Weights of a small GPT-style language model, trained from scratch on English Wikipedia.
Size: 8 layers, width 512, 6 heads of 128 (1 for keys and values), MLP 1344 SwiGLU, vocabulary 8208, 32.4M parameters.
Training: a variant of Muon for these matrices, 466M tokens, 7148 steps.
Each number is 500 + 25 x the weight over its row's rms, rounded and kept within 0 to 999. Layers, rows and columns count from 0. Numbers have three digits each. The size before them is the row's rms in percent of the matrix's.

# layer 2 MLP down (transposed), 1344x512, rms 0.0459, rows 1122-1193, columns 320-383
102:482524479522471503532540501548504518497524526518483520500478518517514523465488459522486530520490496513474515492479460511522508570482493501461549528537516513463516514479504465488509452499507578
086:454523541521504465518521528464532503487513484526493481537509484480509490538507498498480530456500496473467501468530485490501497528512525500449511538476483487467487483504485457478490462501499491
097:470539498497519525503488480475474491480528529503496472481477520474511500513467538485492487483535526505468508491522501513506537522485501447469477507496482485516438567514538480492491493526473489
094:502511472512543504496484494541520498509494522512553467488511512507539499517505486558450533469505489485503520494507542527496529464495526459483527467503530484522501495493492453523473476469457495
101:525466503529503518537478479491519536533495509561512540502449516501570489488431498463469510511530480490502485536547494508544488512505496496508521508480513485468489532530472555493572455519506472
102:525526481506514481503472546529560460511493497468481442528501530483463521479538521455509505512495504531476522493503495478501484503539531492523489500528518483555470516501504485524433533513540532
100:535542512507486465514529499491498506524452517501525484516535502530493475541498523501491501529496478469512537522477512501487501471481516487521473484501528502533514491519543497448472525483489495
104:518497520478533508476496504478505547480497513517549515489486488492480495528471496494495469488490552468515520487479432549500476473465487487502528526500477501498494507475500472469514523500505518
094:517492500523500512521484521510501505509490476532550485470466499546489538466500509476506457475487472442470510552518545525507528495522492545475486510545526518475481532504513489499544462480477488
101:480515462485507464480510523506446473545513486485539477499488519514514539504508515522505498502560528487504485560510519505503497488536460443489490467526499534479514483531531536480490511484515469
098:510479501473503498494513471483509483488501445508478540479534501524447503521523541484501516493514487510524517529502517521505486508520470480507442482534527483491531480502494488474516535547488540
104:524483463470543478495496503540493474487504492500465455490529529472522524501565544510477485453529502538479485503509503517467473487511507464546510516516529487516507485490535558553516481521506510
075:445464520504501493459537542517492487524474502519485500514515517487494514496526533486477478526550513497497458486503524480503553486510463530526493533510514505498453484494490529471475462484497491
111:494520493516442503505512501465511521517500473510507569536464464518502534498488404488519458521480495534518487505521480506529478507489525541545464491508481505516486496516507515492527507515491484
092:483546483502483463513518516494436515498469535467502472488534483506524495442505500494497544466473509481480519527457506553491478490512480514490501481523495493529474513474493527475503523466523503
099:481516483507520493475492473479496505452471457477518482505497469521511515532510485475492477495531478544521486534497515482551499502485479489535546487482474489509486519489455500475532492478495519
101:522461499530524491477467494511541516490524523510503467518512494531484492495521531509500542495468489482553510562547528502503471494524507515504502534513460477468498461526493501450484533454486498
099:450542493515515509466496520474497496503526489470516541459525519505485477437528531490479516472524526518494494468502482487529476524569478481479479505493510480530478488473508485547487503470530526
103:497494466514468530474496550490451546508491453490519513508473482568497539516526468495469470518478475469471493561490488472496491493521522493490461512519490521492500454521524499506487501538548480
104:471525501459490481533516470526486469479495514484514533497492503502493490509533508487504514448476523506519495525472487514487519468474528492504453446494470478502530482516508469539437491506539475
101:503477480439499466506499477543500517484542520520521481518510486524481500494528539527497519477499507502514509451497544490489506489492499534537500513512513502506460517483526461524489472501528470
099:477479522507489506535517486480482499517518487485554483454480491498474500488505480512491513501491461476523501484508489520523511478472491499469495457498508510506508500546500503512463493532515532
096:519522474479485498499507481515523497497483458521520551451511484489489510573500499530488509505489507486460490501492515498492512488537474494496516462459492491472520519536533519488509503498522457
106:489442561491540475503469512503494513534475524511506509496516466512475497517502504490514506508489503495508492516443511549518494524511472469489546521470538506499477540493488513518445519498520480
082:515475489533465521520514529509480507471459516526495495473501486466544492523524507533539493516486487492506516509573502514495456510523537508470505506502487464451497493509524488522509515509528487
094:492475507476521468535487486534543498514467461478484531499515480468497485464482505494493529492477459472589488461516495529518483464501495491505482507508494513519523485501529486477472560480471488
096:558491478477526553481494484502434452503468562543521519471516518558490481476503516482494527512504518515540469491453522503496474518481542470464490483494473498535522480517480555524525506514524483
101:489499505485478496513513519531533506521533504516490487467508501477466478519484512459517522507486503491526495492493481460470493520525490526499491480489487500499479498462511497507494572470520545
101:491501475494484436499500511483478518525543499530505477457533491465505497497493527519517520482526487546439495544503543488517500498488515493459536518526484518535515454551497504530510481465509523
094:484516476542475491466474507507489513503483517512477439481505474482528498512500481519506490502531547532489449488454495540502509488499486526504474508492473485494463505428474514502526504494479509
097:489524486537508493527493497481526502491468476438534509503451521551498473491515475494507528487529470526515502493517476478484497492508513480525514468522537447505510540510486490527492504470522469
102:466462482472459509519503468536505474443515494541498449512517510513512463541528471487517519513480510469487478526483486486490509514519489509534477511501539512467515488529496444471500520493485524
097:500525535444498519509503462510525475464537554498510504479504469529473476456497474548523449550526512525503517517504541528541488505495484535496494463519480527514498523527528521469496464445486473
111:507528521511477531495493482515532515471483537519495478498550512474451502544479527533465478475487508529492494516536541531527487480511484511498495498494491525521474520528505479535507514499502515
109:525527530499486486494499487514450504474516478539479537470535535520461464508524446507506492555542514487521487489541539493466487460465523490495526491502499510478514503459482528512550472532529508
090:496495504500510523466516525514524515500513498490486531493530475507542498477475505543490504484451508509511569492523498486522506530471445540482513483518506501493553517446471509533490496454457551
092:516514538468539519531489529485470491541460496486516463535503525516496473467489439502520509485537495500497521528541522528485498492517491541547497476470495481530470514491474479485489527480479511
087:454508534492515497523496508452513521480492541532437480533510461532517525479490470541485438507497487510478501439491515483511493532486523481499487519519518472469486505502531498483483483470534504
108:471514449489498510469513488491491500463534493521542478513479495489532519471493462469458528437505507470476507518530498509528460508519509492475508517502468527508513478494506518477499484523530491
087:521499497450477483525499527505480478492503541458494472498517511541490500489516523457516489516504487466493518507507493549529538489505527509523501484520461489468505511502495508504480527529506518
100:497471519498470472472532477511490533458490518460492516538496481469533458502524473527475503512516455451537485523495536443510502502503493505492487480501517510467496541461492524490474547515463489
097:516538468503463489487511475488541513501561516531517537494469490508473507487507495486494494485548526468555463524522474520480496493490501525522504465523543489462506470508519513464485511507491474
107:506514482501438465508462501516475516478541518494519497441471473524471519451509523515447515510517537516500440477496465460495466531498500489511537506465467485500517506514544530504444495509491515
096:503460532483482512483463508522486527537498529531519514493471494511514502534491477506507480537515505514496475486505482512474477470523506513490515495519520511487542525506516490496527449495490489
106:546496490521484520453524527503458521529501478489473535526466510556473532553521546440498490467491498504487499537483503532533517517473501524452486497483537518464523480498434504496513481493486477
102:510503555478509468491465497496499513485497478518545501512538493477461552544533467489524515519499505473503520486516508480509504520464473467491508551490466525493457540523511535506507486446504558
106:503530508519493503513488453492498514504498459489461507506512451501468558485497525459484477469509485513533507522517512498474497528450474502496505577498486496511485489491493509502483483528460537
098:489493470550537506457484470510463498530477478500490478470483498537477473524495492509476489503519485524506491498516488466478502550501481529487516505507527505469519515460540471501533468481494476
105:484488479473503500481481530525485481493495484506469492494530510536538547475531527487447489545511518525495509532485523531488503487501517507513504485488534498476531478487478503487474505480507490
093:476575485468522506466489442506499548487422514504491529507502479485465519459499541518529518495523525470474543522524564475477494493489476490557502501459454492458488513508484478464492478494447518
101:515477483496516501498472478520505522491494506483492512517509470480484499521521547480515488507501526467475504544476466505508508503525479534494512534469523515507498493535495500506528535479511507
117:483462494500523513491484460486487498508450485476511491496474486502470531468516523526529520500478497445481526492507530542517504520459524513460510491493470509476482482540501490489516507503507538
104:481556507530515491507484483507466475538488539487508522538552553505500462539510482512458434499490502543531496468496482497488515509505515481496465495493510530511478507467546500480521500556506485
086:477515522527455532459496492530494496505508502499502532515505511482498495495461475485510469511545562534469505524485511489484485498491500508500501484559451484467500496463479518506524465466496512
106:507491543497514499495487517506471520519503493512525539499495522494500506515519475475525492482485482506501490496539532533467495498496519480521518496521523497528549488550451470488548488488498466
105:505532535448459496545526517539518556516484508567476521520494544487531544486512505500535502476504489487487489506490497476535511528507503491501453486521508529476488487485451517489486505498559489
098:504526519482499532460522514555516519423507499453474481509506536488495539462518536527501478487461512490500514493529519474545476486505512513496500519489528554512512493533492464515485486492489478
109:498514525507528508503477545497521468509486509448492501513529483517474477480487467493493466463489476535513504513539506530523459539491493490480498487501526479519485537498528491541519512529489521
103:452489504483502488469517479517514516495496511493501462520525487473479485483512520458507521492462530476503457502468495482481516449492511528458476522515489506504466474523517541492480478483548470
092:509504488505501482510447419508498511477506497511510512468513479502529488524506475512521478470492481526556486474469504492530516502520480464532522533500515462505509522467478483500535482514528499
078:494501498469512472496574523463499498517517499510467530487508486509461489504484521522500497521483519499489458504493547556477494481532480491530522522499486529528473525467529530507477477491559491
106:503479552545494521513531506508533498503499524499539525537492445515508505494523536483505492482510524496472454525540471534511527522506502522478462461491497509459525513501537527502523486484520516
092:476536488499470447500518494473505483539480487503504490492534527493494506499534487509513503497474493497512509485471496516512536472512499449524474495500464487454457527516494481475513537524463514
102:485488525547501505518466477485504480511502498512530538483425516531456523489500467515494505479517527502503507434483547520486557504491478477473485498517481502493495489528456528474467487489529505
105:494510466518516493531475519518499484505528520485526533501506519463499505530526438524477491546518443516500520494528449517519534487456499495554493462462514518440493498503543468478525493523499463
095:505506498499513557526539481488447499519497482483551516506524477462488465518464510498520495556475498493510505504538531492507453477524458520465469544530498485492526500492535486521521466482507481
102:507512518479491464467534527510483495488514552524501444467497524511483482502519499536535520490516487533509436479534474472501445479498504512447464487488466534509509519479518489508541500520517508
108:513512528484491488516517526512462526472516521464517452524468527481492523471496468488498508513498489487520482513520481509444462592501470559566486499525496496486508455467524436520525487481546562
103:505456524497507499490515472459462501480515517490508488501492473498450444533509569500503465514510500490540457502490509485474483470517510450530527503518481516510491505443500471472479500514518512
111:517499535452547502530492515506523518477511477504527494508527533509468468484483492501507509473511479483494492508517492526482517490507488519446475542476540511487460467500506580449518520501485503
085:539534467480480512463512482499495547481491501499500502447456528515484459522504426497520489537505489475531521475479499496500493519516531477529462558544492456506538528516496523520510477535507536
102:533535494481503494514526503468501493520552490484504494456468517506507527499467484515529495503485484508467444468521473472517496465479499499536491504531471508487511486499496488544506523497506439
# layer 2 MLP gate, 1344x512, rms 0.0995, rows 1123-1193, columns 320-383
086:509459523522530492502484525520481461427508471493470479537454486521518500488539477503494459506492509503519519490476532500474510543484489473495468473560504502517535512496544462468510492485535476
092:492499530478520501553523517506484501446540473485549512484516509474493479494515520511473503502552479555473496502482464463438492501491514492501505523485554509534523534484521527485533552506520516
097:536513490539523479511517474517544464505521477481480539495495491520501483480492464544478453545530467542534499462530478473477486558509505490514520488516503535510501503490495465463487505520483507
099:511484500496486479473480549532513561545518475520468525505499483468490487512487524495510477525501489524492474481511493505518447514509517485456474454558561488459473492470453502504518487502490501
107:531496525487542536537546481510465514471494550486511512446508550459504512469486527543477522518471522500508516512515495531476475506489517512520547483517506476467529482533488467539508498512493484
097:503526538480557531520484509483515513503438516502455521501520495473502531535482493500491472556459526478538487513511473479482472495491496500488519507507492486484552444497442455445497506482510473
103:486500465517490522498491507475547528484458499478449519529539475560452516505518505522527515519442487478464529526510522492503514479460523526494481478554521501550499495503529522545502541493541479
092:496529474548511509453505472537531523497499515503513488482487512523485487518465470529504545489465527492504500515493516511543526541505482507547457517525513476494543540523498467510520478479521505
100:478489500479482485506513462494478502475505496482489471492515513503519460488510477522486531460512508467462515475521492471513477466489455515537535506468499508490478482509524516521501486502488513
100:491475501449561558501496500539518534445532494533486508500499474518564482463528484450510535517507511465533487492502528482509525540516487513525518503492549480542511495486519520521525501535541520
107:532503474530523506492501475506504504460500539497500479472526514507501490509491481530501520494499509533468494486492512503443484461490463455505467489501512483535476523513549496453495527463505460
075:486509563498480525494512478506509474474517516462496522510454501467495542519508512463521519548509529508490467533478472486484501519498460465544470517440468525514472463474497482500501486496490519
105:454502478503522456487526522529476513504499537491459478491475459501522530496494496502522561491533469475482547500488522538523516473514477496477461502484531513484510474511469555519497515506478474
095:520517497496549533524506500545532502529484477441472500515506519509545486502564547535476486508456507489507491502473529489490504484481526479505494455538548475520481479500518504553539496493473483
095:488515477494504462527553473531577529467497461503525533524494462512467537511491506482510458493524496501517473535523484529473537478499518519498508530552511497499521525469497518495559507471524517
099:502470479511522475502505445476472499546481499486432519492504543486519495518501513481507516492481498518471549491499503524492485519479496542478454521520497542462474525551471499476507498409481523
097:510512510483480492452512514503472495523469531460496512501514538470544479484481537465457512502514527483500518479531510473464518510493486511487504501512499477552524511516482555527524491498516507
104:513514475494522551469539479479549422523524487484510512489493491514491537460519498502526538495472504513548513490490443559486528532492498533514497530485589485436517492490528526474520455491486530
111:455520489466510556493521501481513532452485533528510509488482485500453475513497489516499495512491504472508497495502468478453464507510475495513512487465498439519515565529502530522481483489484509
097:500473498526504493512514582520469507494502497502481526493499487527458489517461515484489500494509489489513503531474539522519524508495483513523541514481510481477453509498496497505534509528516496
097:483502451504536499464519496477516473479470505521523456526507449474506462528472442505503511500544506507505500534482586537463524531439486455477549466488509554465494559554497492529539525523469530
100:509499537482485501516490523433445509531507504504509549459518497516529493471498523481517449497518534514510485527513535504482508482514471523511481536513498458493481505497533542526477490472474499
111:512516519476516499518492475521491485479503497467526514496535465457507497508488461530469482486545513522500539468506496498523522522509493517479516488505498492497522501504502494486483515465533482
079:493474471477462503440490502480497483509492483462493522506476501524544478469531496447487505509517497474530520490497453532497478529513499455496480480504549503519495521506494469492503486486454498
090:511534541493508545514463543430495552511475482518478496506489437483499517497428485532492501549472485530542482542503511503506519467540514479535534484481507453491490502496481435486508467487461502
100:489463535497493462465520478546473460457459510507527468499495515461462486504525484499510527453499526498431510545496553453493433495503528462502507480547512485445488516515496518484513524516530504
103:518508534470473486483512481495498493507499534501527498499503526487516520480493487503531514491484523537518462476436492554515500505478467489480465476541480514502513492488494452473468509493483492
108:518462474505511491438500520510518488496458526506460517470532535517463559491507487531571493522493494511506484503440446489478541508515454481516493511531482502525475480470504532453491515539487497
098:474473542502519497497498529472497530472480444477540512492477516508486483463498499480489540538501488535503556487433505483513500549542533520465501498483503502546529479470479515478553572514529505
102:478469533523499534505509534499495559505493479481513527476498517522492453492521474512482507494495490499492499517480476475479507480506524499550471510508544453508512524536496526537519493464455462
104:447498562504476493473542487437484472451512469527505527499524500508478494516475520507461529480489525499552479545526510491526539511486470530462501482479510506442471470523528484496511546432477526
098:484537477479536503475524484490501542490510506515490501502524477471487487464533459500501539533519480461508524480523506507495464486533492520505511522495554458466498584499559480480482539513530521
116:509480502501484482463513477488476520455532526525474472509507520476511512558534482468537500513518503479519497482521542499500516510544528488510500446553508481488461481432513490530513501468516483
108:452513509488513492483521493500486525539517528513540455496552446530481504504485478488503469504480531484480482475529529516528506524496516447477498487545477512507470491534499503502487519470481502
089:472516428479519490541523506497496515502438510512520508537514465523461547486481531434474511526529450581549499494511474502513513505484488479540455484453494519466519490486513498470495494505511470
088:497478470500492481496532504497477496529507470500498510512504559507503519525517544530488556555483481487503521466495480479465482493498498487498545520526474501507511518489491493493475487494519501
088:517494491536549478546510483555495495516503503474487531474517490522455511471471517502482487522475519525479529485474521478490508500458526505530493550528467472472515507504509527510452481531455495
111:458521546489514523469529490520473509533520518522509521515536494496501512447518511486510503482501464521523530529506519536509480483507487471464529499487446498526518521500499519512476454509492482
084:500491482485544481454486506507492464512516504541492534473511527499527524501543473451470487483519469482482501482454482510549488556532526461483491481511497493465478502487549470530531567542509533
101:514539504453505524507525500512525549528500500484527513510509507518518477476469511474540512497469498481479506498470493535511488501538479488508487510487500455490503496485500513520501488481483494
097:506495561479503526507539489452502532460523534491468457515487514538509511491518547513487526522470497546505499502518503511529516522515505492543511564489510518513529543464469461532472459453437489
110:499525525488498450507509509481509546510473495486515487544498529531481502507527443543531497455483509538492517486536513530525497522517523529481489519496495463508527474499554507511522502470484485
099:502547514475475518498494516527478449483489494486573497511480462539505478529488504494512537472517529486479449540502494477519478512505513501483532489520462530489498528554493484495533482460465544
107:459493513432527507516535457453470494489538551456504480548513459448542487438499494550530502479462486536483506509500486528517495478468572474551535496509517481505499495519498467498516541503524510
101:478527543475493515492492495480499464507495537536491547519459500531479475490502506514491445488497522536539523532478494502482480527523495503511499486515509472517520482469473480487516548564521513
105:490529509517478480492517499493517486445482510513470484461448517507479500508487501474543527491538490559457498509524522492492487509523543491524493404444478464501488524523492454472512520512512487
096:482505534456530474477511527508526505506536519524516539502517506553489470535518474485467500541500475506520501526511504474505467514485491501482470462531465502499530540497561513506453475527471487
099:483479499486534493502529533548495480501505439486465501482497498469458542522532504513481497512474517505484499489510485523485484499521488486516486501546506502498523502518495485487564497471472540
093:510496502496536512492531515494490467520536489522493520468524522483496473493506477515510504414498470537487514513490468505476548490541501530477482520497461496490501531511481511531504514534481497
100:477479498501513503521522516506534518498471473505517471526535524497513475476500487539467514524516522546460526483451459501478476535499499470525489515497468511465482507461535478529475478527484501
111:472517517534480470559544516511529508520531496502507490472527487486470537485495490506519511433498495458465473497506501510485470492511483505529537537503468501545535509456503515493486507493503456
104:524464483466467497494492469528548488471520521511511481493470500502502564460510507506529501555492502502470507494501541475476547513488543510478532479530480498510519476535507505531554479515508501
084:479535458479510480536517527506495536501503500471516474506487462530459534527529529511494521478498497550514472517497494488511516515516548518487481464433484484524475519532508491530526456464482467
101:504497484516537487534519499547528539508470522499458482493489514509516490531479497497510508486538552481486509478483512492494558460505506475529503493490479500481510474465517510501492460522494510
102:478465433465502486500464456480487511518499474476502457445499489519505447519500493432460518523542505545507488479490489545457472473499527498549498526510482485462465483450525513475486507522469475
106:556474464503497489481514482476489518483512463490567465525487469505477502505495486492507574545509540512457486484455503473514481550527520549459490472515514513493509456491553496522502480498495491
111:481539471478494497504492512435469566453499502474496499517496465526536513558450456507499463503483479502500507478506498524532483490507508537472504532510543517483499514466514486494500518478480496
102:502514476505504508516487485535515483460522452495521475450471532487467512518448420498511435469511479510487485475502527478492449506524587473509468479478521491507540468507493544517485511485505484
097:473469467523491510554512492530419467522477517535507520532549526467509472498501482498544510492505482505517504509542505493519537485505560496481485507511453527474510488481480525486510473518470486
082:513518519468508509519529502496458528510516511501468480499517471459506463515484524517455508492466533492484487472492524558461495474492528482477489527468485467524516506539432492520469516514508507
106:494520498491493439519511445524513524523520445496493509486482514520513484475465484489468510476473507559481477494490523514505457566497478440501558488519505498475488453464509502522480521518480530
092:456530519512495493533513517542495487513467524538513491473504515534478460443494479492475511507534450469509511543499536529520501451503531474477542532489510536478512493498500425486495466526502470
096:502497523479478473468501522476518510495530481525470550510526494510520482491476513520503524503501431546550501509518410514520511534530523452496496470525509457457525505510521504538493488530513474
102:441484522507496560507453513495404510552514489499517477531490524555517454452486546539487463527543493547485481485489516473470490500450479521512502520524514501499540478521527475486490508529501505
099:482494488481486484509490537489450531513474462463508484540485509541508524507492506556475513473524536528495525507505465482474528463518471518501523489498484505483473465510503476517474499529507485
101:503454529493487434511505507500476524483541523494488490497460522494500477526528484535470512530516548535518513477492510484549500516496497545508507517461544492471474500500485530523531514495510519
109:549492490500481464481514442516521502532481484459497462466494528487473516518484492531520493483501520501505486474531496515547475476484489476514497541522488466501512496481527480523499481490486542
097:511508515508466518520484557511574473498524492508495511556496518500494523522510440528488480470485519489469572477512501535529548488512476551469456479528512479475511522531503495498513535472502503
111:466516525512530463490474511510491532508480465481481511516502469488484562478477529443490484487475491521517493512539498491441471532512543451447520490570555490474517506492510526529496520522558498
089:519535498475487520488498491507493575496461490513553481496486515471491511502515497457471513476462468553527509539518513497509512540512498475506512480513444498511481501456466516511501473494498552
105:484482521507541490543472511502499532461527449462482491491491510504500530489495524491503502515489457507499550533528511466512460491511517526522504514494502525511498562492530542565469504462516477
# layer 2 MLP up, 1344x512, rms 0.101, rows 1123-1193, columns 320-383
082:493508541449537493476481507499518552517534511495502515548524504482502487484432489519455511508457488477525526499555533483530518521501543496517516525499482475530512471530505496525500495525489567
102:534537517521526505549510487513456538494540567451528503492501489513524514518533543515487462510510480540505523523454445527492497457463470502486532513537476509550509509541478480448510472437518548
097:494473493482523516470535529494495478549494491481461508530476537461454508497475494464527543529502508500490510473498537543508510468491482520448537495500505472501531484494485483520520487522534497
103:502475461463487513511533491532496500518473543481506481492511521515525498502490503456465482516492466520536528486456511474478497521539483525507512512458463434491524506488479503494495507494511515
101:501465483508515550487498509480550456526468460481489455480494476508487512468482473500509544505502478579508488448463503483531496506536504460456495523508520477503542523490544515529471509502503531
099:472512502483513513507492485466470472541507523499443495536502520515485515475505517482522508495498482529456462452502504525482461487430529530574479479505475479482485477501554493530473473472520492
100:523514514523507502506498524463527494489481527459509496547517526577512477527537485543493558508486489516497489483537492504431512462469504481512484522505463508523496516506499528553453526496504495
097:512476513501489514543535515442463454480529517475478499491492514499469506519510547535456498484487480473522484505554536506513521474480490488507518521511515498567501474441519502503502513460495500
098:467474502528549469495510556554499484530503535489432510487508457505523534490511471508489527536504514500505533506504475468501527518542484477489469468527498497520518474514508529479516484531483504
100:501515489474495487556497547505495531510481471505511501509489509509506496492470502498490462508520509513477436486513473553514446463520488520456465487521504449512523489507527508526466502495490524
107:506517512493509537523554525460491499511494542467484507476497488524508528450545509507517520489476486482450494473523512486512501505468558501472465482493514460491539518519518469493482512457519531
078:472509482476498502518479486476517514496531536541465535513529477535532533511485477545504473510521520512507545557488539550464486524492449513525537512500498513520477527499527465532492500538500573
111:494472484501497495515493497470504518491507542474519486491503467521514549522516508490513465496491485508523524480514563510482496467502518504509491506469469502514485510517493526480577548548502525
095:534476476546516501533511472509532478513487505494485491490513532524469490526445504508526556508514550543498513535504494456471517469501508495489503516559522493485507515477486517537542519538503533
095:483501511453474521432477498528497438501474492512519516498500501485479511520477504467460502442482495460485495475516503467498494530455472527458491505481480471510528478526516452487440485529488495
099:497501484474506446512510539528554543480475489513515489490504500487503505515502508522511533489471526549529473505469489548502488495532438481477484525545457470501457516482499492526516470507494492
104:485506520522535470464500517468521524496507493475532490456500494514488496492509461509503511482522502463539487509508472525455499501468543490488483547506517521534466491507478518526539452489512461
103:486523481500501487524499498488524450505515468498517508475531488515516508538538521470488527566522509489482463506505485494515486480514507519475515504486532520539500501513505503540521519487503563
113:451524465495500517483522467473489547482509506524526513481510482543463455573476482519542480505496542511483526483513451499498490531458490534506470467497497503500447535493510467520490527488487442
100:538451508477501447531456512528509529484518527490503486484472499519509439489535481520506507475511528492510508498488464504503479466506531493528526532524552497506470455509492520526489506469518527
101:448518504499462527484507477492519514545502484480520463499485510487468485518503456494499521525515541479489526487521490517461499510531467484465504485476495512435543473478501470503499550485496471
098:457521512531527464497490529496453505514523463530504537474489464452492512508474513497505545511498518477489498504479499504541482485467486488482514479521502476506525520448504520528509482505528509
112:478531470499486512476531490495462531505515519479477499504456539492492484522468462500471500525510532461502490541546440436518498524467489503502480461503497514470481524509467500515485468493505495
083:551529457509493506488469488518538448511506482520501504498522495537445553496486490486545516473484489515530515532522472496457495494496424529499493494570471516507456504484462474480461499513451502
095:500514474486481498517500534458530510469471488497480498480556464489514466480496474497486524482475494506491507479511524489489539490503472472521483505444499498501487473482471488473509504512509510
097:506476517514519509504530490501501442544523491493461509499492495538481456495512478485484525511498486537505525495516537550487506491488501498484545474486524525459510487483518504458524497502470511
097:464491501478492490509511487482514488501512494509528519550541513476550485475482474495506447518463507489460496527501494501492503491485468536463508497520515498527470525456484463512488496491504447
104:543509513506486519535537504482519517461504495519512511463522531496506542546484515444485514522444561480547514536528518513524512485521506496428462510505508453482531535532496463533504521490490523
094:524555514472516466518499516494499510477507519522512511502557502493481502551531486505523553479504492457486539522490538457509530467470495536490513529519479503480524513512474534452497541486492513
095:490500504491560521460501530482506511533479543503525531589478471469514477463517445523492475536487490482497551536534472505477518501464550507526513517486528534509471480502489522484520525500493494
100:504472521466491515538528491472482463500518487518547468490537521543477529479492513520516536481500518518533527483497507517519537455466459468516490507515515478470471474501504470473552506499526496
102:508548488471528509514495497502492525500468492491428528475522518504520497513493455509521451524493517493506496536460481529523486535506508522487470467484451502524517472478486509506513464526474503
110:514488483461470496509507523503459454518525487497512476483486521483517465484494462531484495497479521479503519466471490498474532486496490506490536521503473473518510491508490467503506482548492553
111:493515479503509453489516488511471471499446519473527508535458478526486499452458474495474468516499509465474508447495482479475522515517477503465554474475533522504464524530490517462483543528511482
092:518508466521508469584502477507532483484490471482510514458520492519489456465530504493528503472480533524482492475489523495493496549509500508533486475462480514473527533488505502530511543498474493
088:503506533467549492539488546523515513522474499525525508478533549445498485540490540485490510473520518520488481495530513512526525505491518498487479494486470472504489504470504523515532538497493501
093:506504482499559479498523526530509465461508482541486512510470473517486496496481490441524466476540496486516501511513514518503484521505440455497534459541455489494524506464497468483551517519516526
107:554471513497520543448500491537521502499466521520520485492491491494518543465504506500491500544537510487455495530459501433538493534547491521491495561477487507459508525478485547491504478502464525
091:474531502497480495511511435488483482493489510530501496487520487506476500546505525518546475533508504499481496536508497468451495511506536494519492499512464508552502544504409520490531535499457499
103:505482515471509445543501531504512490508511476486506494488497491473498476520484512525499469501506495518544480498505530490477477513476472524502506457505495509508483480516496456486520512545498516
098:504492511503459485518458481557521477537473504465513529518467483502511476499512533489498510480503539523530508514496467489472476513504466479469507455532501476494534494561492506490529496536494548
110:463486500525493475527493458481501499507493498520509503501524489463553516504512476467461494515482476472544532519488489493524499491505512508554506492491522533522497450537505515472464478522474506
097:478516479464487556510485462488518509506448510486465445538554528506510498470510508467507466534533480515501510527531511494514529524526493531484498556471486454477508509516458450431456525481496483
105:486511453510499526504528497499513497518460484491463497503511481478516484550517485460477519500498502460515530524499527400523558491513447537445476506511458527457524502523512494483505495509468503
097:492498493499512457438511474548487513526489469530513497503536513513539487502494503508552509515537451531506490456509442443519472499484520534443504494525515512457503555523490511525515473475520484
107:517503511432551518497502514561534511512527501506495507526463507518478483477510499519525490521540486444494518498455482512480518480534513512517497569489463493523492468443474525495477434502499542
098:445500492523523502526500538483455510518463450504520489517489479540487505492520514524494502525499509530514488469497489551531491489495510493507530496507541498504492493543538486504520488469469491
106:507485475489526502478465499486516508492480502488518489467491516519518488472494465478499476476540525515484492511460475517511508490550457499497498460507476541510551548469479477487490474472524508
093:497492498494475500515497481466556494548513480505499460482461539493493508483517530479474507483507477491494497474528482491481507509534512480488521477511503496504476502502504519521498495542500485
100:500453538521504510518474466517483452533455494490533460555507496483520489527497438513493512480516497539525478506501503530526481461472522519540517498487479509520485490496454501466483531502478504
104:501508515508522555453443460490491481486494489511534548502523530523508496474486539488471497530518514476499543512478483499532512521492518466477464485484530519478437525495474489501527497494487533
107:509513521495471494511475529518504562491484529516507497537568487527534501511465496475539501459488519487540453459498512509471491540503495516496499499490522449477468544489464477476526518472481507
089:551514492462541509535537457526470527555528542517503504544507500500538494496517496509515462489487496485458420471503481512489491534482477481526537501499490532458535494517487497519482524548494496
105:530500502484513497453529483541517465522488571515487493544539513480473473449494490474483432498457486510480510545496547533518491516563524512491477471514533507485512497511466553464534505437477498
104:535492526530490516511518463533557548484493495565536504507462490517503478486500493483525477433508483512505503496511483480487515519483519523480497527513431528484526445518449499517525523527493529
100:472516442498522518506478423529490537524517541490555490484493471525494464525545502482463490556443487515452501499487476456503488491548489464484488498525489533478550500475562520525513522492512465
108:494484451511497493539528458517511506503481537462523492499488502503473486473508511510488503526499516482555540502462543508441475505492511506457481501533494509489485473529508502523470489495472477
101:515480497485502465523473535522532483561459471470524550478534516443501488499467528555511451497496481462483504473505520495521510461497513478520489484442495487507518479523501487511564483508513505
083:504489455538529507493507520523536492486470477510500519512525469505518469486516525531522523547547538473512516520502459483519509522495492528504467511502511473514485532520532497509535485458541518
077:517517489496469448488487513494525476483472487479507551464513472477464501516491511518494489478526440481499494521486531499517533512524492496490550505517513505466486523512497491544497483526501487
100:437477478508475537453532509515513555499440515451490503474521511467469514476512493479538512498543513476487540467488485505478481484533497532551463475504500513500504507487524502559485447460503480
092:494504529526465515512513496477498473498513466499481525507477556521505497484534516441529505484542479505501503475434481503527547471489475459535485479507515469530503534487524468477475505440539479
100:517533511562497492503533502487528471480496554514532527486478524548495509486467481500498512479509496523490473454497512496498513534489487471501467486495486509468510471520517484496478477518524521
108:440543493515559525518516524516456491514501474474480507495491526534479488511525510494520473469469475515476497545508466483477475499472495476511470487459530556469477526501538486543525502505465516
102:481492505487500485497504499464473506554473475502504473452492503493504461480471514497484484470511490492503491472495509499509532510482503474544542475519533513459454486527505489482455515487516480
101:500510499469476483563469479498484518449493520496486493502480468500501480456509492527516496504510485512540488492483455490486520472510492474521494494509521534457528545467501468517500485491483533
110:496458512512492481434444505417529514544497497475499503492479537470538506504487511520512476529457501484515504506488477523472492547510495486533529510506530542520508463484474480508463475486512503
101:523527476498543491493504475526527519491476536437491512499511537509464500457541524468492474526561506527463517504497487505454499492473464457461503493445532504503495509469457490546507495514486527
109:476520522471517502516505528474502514473492481520490559501496490501449524486480505512490520486456511511499514485506499478487494478486487491477479479512489488501516517486495526460498521481500483
086:500492530501520467470488465474471534491496512509501513484499472482513441487470466529518520493500482521447502503506466496526507481513542513481494518489504506505482456479482463480539531537455511
109:524539460494465527532486497494490524545476488536470500464527506526455516482461497497483496424514530500494478503477510485508504524487517450484463475485491486439469485511458530536496434507494465